{
  "num_hidden_layers": 11,
  "hidden_size": 64,
  "num_attention_heads": 2,
  "num_key_value_heads": 2,
  "head_dim": 32,
  "intermediate_size": 256,
  "vocab_size": 2048,
  "hidden_act": "gelu",
  "norm": "layernorm",
  "norm_place": "pre",
  "norm_eps": 1e-05,
  "positions": "rope",
  "rope_theta": 10000.0,
  "rope_fraction": 0.25,
  "qk_norm": false,
  "attn_scale": 0.177,
  "bias": "none",
  "tie_word_embeddings": true,
  "parallel_block": false,
  "init": "normal",
  "init_std_qkv": 0.0235,
  "init_std_o": 0.00501,
  "init_std_up": 0.0235,
  "init_std_down": 0.00501,
  "optimizer": "muon_variant",
  "learning_rate": 0.0108,
  "lr_mult_qkv": 0.5,
  "lr_mult_o": 1.5,
  "lr_mult_down": 1.5,
  "beta1": 0.93,
  "lr_head": 0.0102,
  "max_grad_norm": 1.0,
  "warmup_steps": 200,
  "schedule": "cos",
  "final_lr_fraction": 0.0,
  "batch_tokens": 32768,
  "max_seq_len": 128,
  "doc_mask": false,
  "z_loss": 0.0001,
  "train_tokens": 109100000,
  "max_steps": 3330,
  "dataset": "wikipedia_en"
}
Each number is 200 + 20 x the weight over its row's rms, rounded and kept within 0 to 999. Layers, rows and columns count from 0. The size before them is the row's rms in percent of the matrix's.

# layer 6 MLP down, 64x256, rms 0.114, rows 0-42, columns 64-95
099,193,214,200,219,222,196,228,210,208,193,207,168,221,193,232,171,229,238,178,197,175,210,199,193,176,173,183,200,197,179,203,215
097,210,218,200,173,189,192,205,211,191,183,207,200,179,219,200,191,204,219,209,176,215,185,233,233,211,222,208,203,214,208,204,188
118,199,202,200,208,214,199,214,196,200,200,200,182,197,173,193,183,159,176,200,169,209,183,208,193,158,183,192,221,170,228,189,229
113,201,190,200,183,239,209,227,204,190,179,225,225,204,192,199,195,189,230,216,184,202,207,211,189,215,201,167,204,202,230,217,196
093,202,200,200,197,167,154,176,207,174,242,185,180,228,204,201,189,170,235,198,206,183,210,220,215,202,191,248,185,195,216,215,161
090,200,183,200,214,178,217,223,201,218,218,178,197,180,189,213,186,218,233,178,217,205,199,172,190,221,189,214,173,202,187,182,226
104,200,227,200,206,192,220,202,193,195,168,233,198,225,209,152,207,220,208,158,222,223,231,208,190,205,217,196,212,158,216,205,178
093,200,201,200,204,210,174,231,199,167,199,200,158,227,234,188,194,187,187,153,168,173,195,186,185,205,186,189,197,229,164,198,190
097,199,192,200,161,249,209,179,202,203,218,159,220,193,204,177,194,199,194,193,200,256,205,194,219,195,192,226,244,207,159,185,241
098,204,175,200,206,154,228,198,205,213,190,163,158,202,199,205,181,198,199,189,179,231,232,137,186,197,203,230,176,177,212,195,170
096,199,222,200,205,198,205,208,202,188,191,169,215,202,190,211,212,207,202,212,160,213,175,196,198,226,184,220,197,204,195,186,196
102,205,163,200,186,208,166,209,191,172,201,194,207,205,177,177,181,208,215,199,191,217,199,214,186,173,184,192,189,169,186,202,195
104,194,195,200,211,224,220,207,193,196,203,245,180,208,183,183,211,203,179,199,210,165,189,227,170,193,204,221,180,186,216,189,182
102,202,201,200,205,206,195,187,190,249,218,211,203,214,172,218,162,242,224,218,205,218,199,186,196,182,186,179,217,220,216,196,223
103,208,202,200,192,209,218,185,208,173,185,215,227,225,220,162,222,201,183,203,194,196,203,213,251,235,188,196,205,163,215,204,200
102,194,201,200,165,185,172,185,183,258,235,236,193,212,189,181,207,199,232,222,205,221,215,172,193,194,180,247,218,222,177,181,201
100,207,223,200,202,213,198,155,209,188,210,161,216,213,209,231,175,233,201,192,184,182,210,176,207,217,203,210,223,197,209,206,178
100,204,200,200,223,180,205,172,199,187,219,200,192,213,202,244,197,193,199,201,217,228,170,192,219,181,203,202,185,198,216,202,223
111,192,161,200,204,202,196,236,195,183,222,174,193,206,178,220,203,172,143,183,177,165,180,211,177,194,201,231,167,264,156,193,234
095,196,217,200,241,241,203,198,204,167,203,194,198,234,211,235,157,190,236,197,209,198,224,209,232,176,203,179,228,168,212,204,203
099,200,189,200,189,200,189,231,202,192,155,183,170,195,222,199,172,160,179,188,201,186,231,214,206,196,205,184,250,186,176,194,176
095,194,205,200,184,212,206,235,182,202,193,178,152,233,184,209,218,194,176,170,173,208,227,213,184,217,209,225,226,233,197,205,159
097,207,186,200,153,191,197,210,204,201,205,217,231,198,218,186,214,187,199,203,185,190,211,213,199,197,222,195,189,192,168,195,192
104,203,206,200,203,205,202,208,202,223,188,204,210,216,207,210,196,233,178,213,200,213,180,189,166,193,196,194,215,174,196,206,210
107,204,195,200,229,212,178,196,205,180,203,211,210,194,179,221,194,192,177,211,211,221,181,194,200,219,191,171,238,179,202,197,173
102,200,227,200,204,214,156,180,204,173,196,175,177,175,187,216,190,181,195,193,186,200,219,187,221,174,183,183,217,243,182,190,233
090,202,201,200,186,173,204,220,190,215,180,164,204,219,202,187,212,177,178,175,202,200,188,208,203,212,198,216,197,149,228,193,225
097,198,208,200,219,195,182,224,197,163,199,185,218,213,203,186,211,219,211,219,186,212,162,210,220,224,196,190,220,180,183,204,217
098,196,197,200,201,189,220,201,196,161,165,163,220,190,207,216,243,206,244,204,223,194,205,210,256,209,204,180,193,176,198,198,200
094,197,206,200,223,200,240,190,198,207,164,185,218,200,197,246,201,205,259,242,189,232,218,206,188,187,183,217,222,237,222,206,212
104,198,179,200,204,226,223,202,195,214,190,191,217,171,205,207,194,187,194,183,197,175,212,181,203,224,208,174,196,203,184,197,217
106,196,217,200,232,189,201,211,202,241,234,195,212,204,227,211,210,225,191,203,190,221,208,173,219,230,193,196,196,167,181,183,170
096,206,188,200,215,180,215,169,214,239,245,237,168,182,219,221,183,195,188,230,195,156,173,195,220,224,222,195,175,196,218,207,199
101,201,215,200,236,207,212,211,210,237,177,229,253,170,199,195,238,205,230,222,206,191,165,170,214,216,206,175,202,180,188,198,196
100,190,199,200,201,214,194,189,196,199,183,203,216,184,189,209,186,188,166,229,224,205,173,171,179,171,207,193,230,205,200,204,196
084,206,174,200,220,180,202,202,192,192,233,207,217,187,217,179,183,202,227,222,222,222,172,210,182,210,201,227,175,228,211,196,197
110,193,206,200,195,164,210,195,190,177,174,187,205,208,208,205,197,207,178,228,235,191,173,194,186,214,193,199,219,188,216,195,184
100,197,205,200,176,215,176,200,197,213,210,228,217,196,195,203,190,180,184,218,224,222,199,204,190,236,202,250,197,185,210,202,163
099,202,212,200,181,203,204,202,191,206,209,175,199,181,168,230,212,205,222,163,172,168,166,162,194,203,208,207,173,192,160,199,224
101,199,197,200,183,205,166,224,196,233,197,188,214,168,180,186,213,184,189,242,167,202,268,201,189,215,199,184,192,241,210,211,268
100,202,208,200,181,166,207,151,204,178,172,222,214,186,181,179,191,201,196,220,249,197,190,235,202,196,206,197,202,174,195,203,214
087,196,238,200,229,187,181,216,195,187,202,196,160,183,192,169,213,183,214,171,207,191,202,199,194,195,188,200,186,223,170,206,202
111,199,211,200,170,184,191,200,196,191,181,188,209,191,189,179,184,208,174,211,193,189,222,206,193,201,188,213,202,188,190,208,166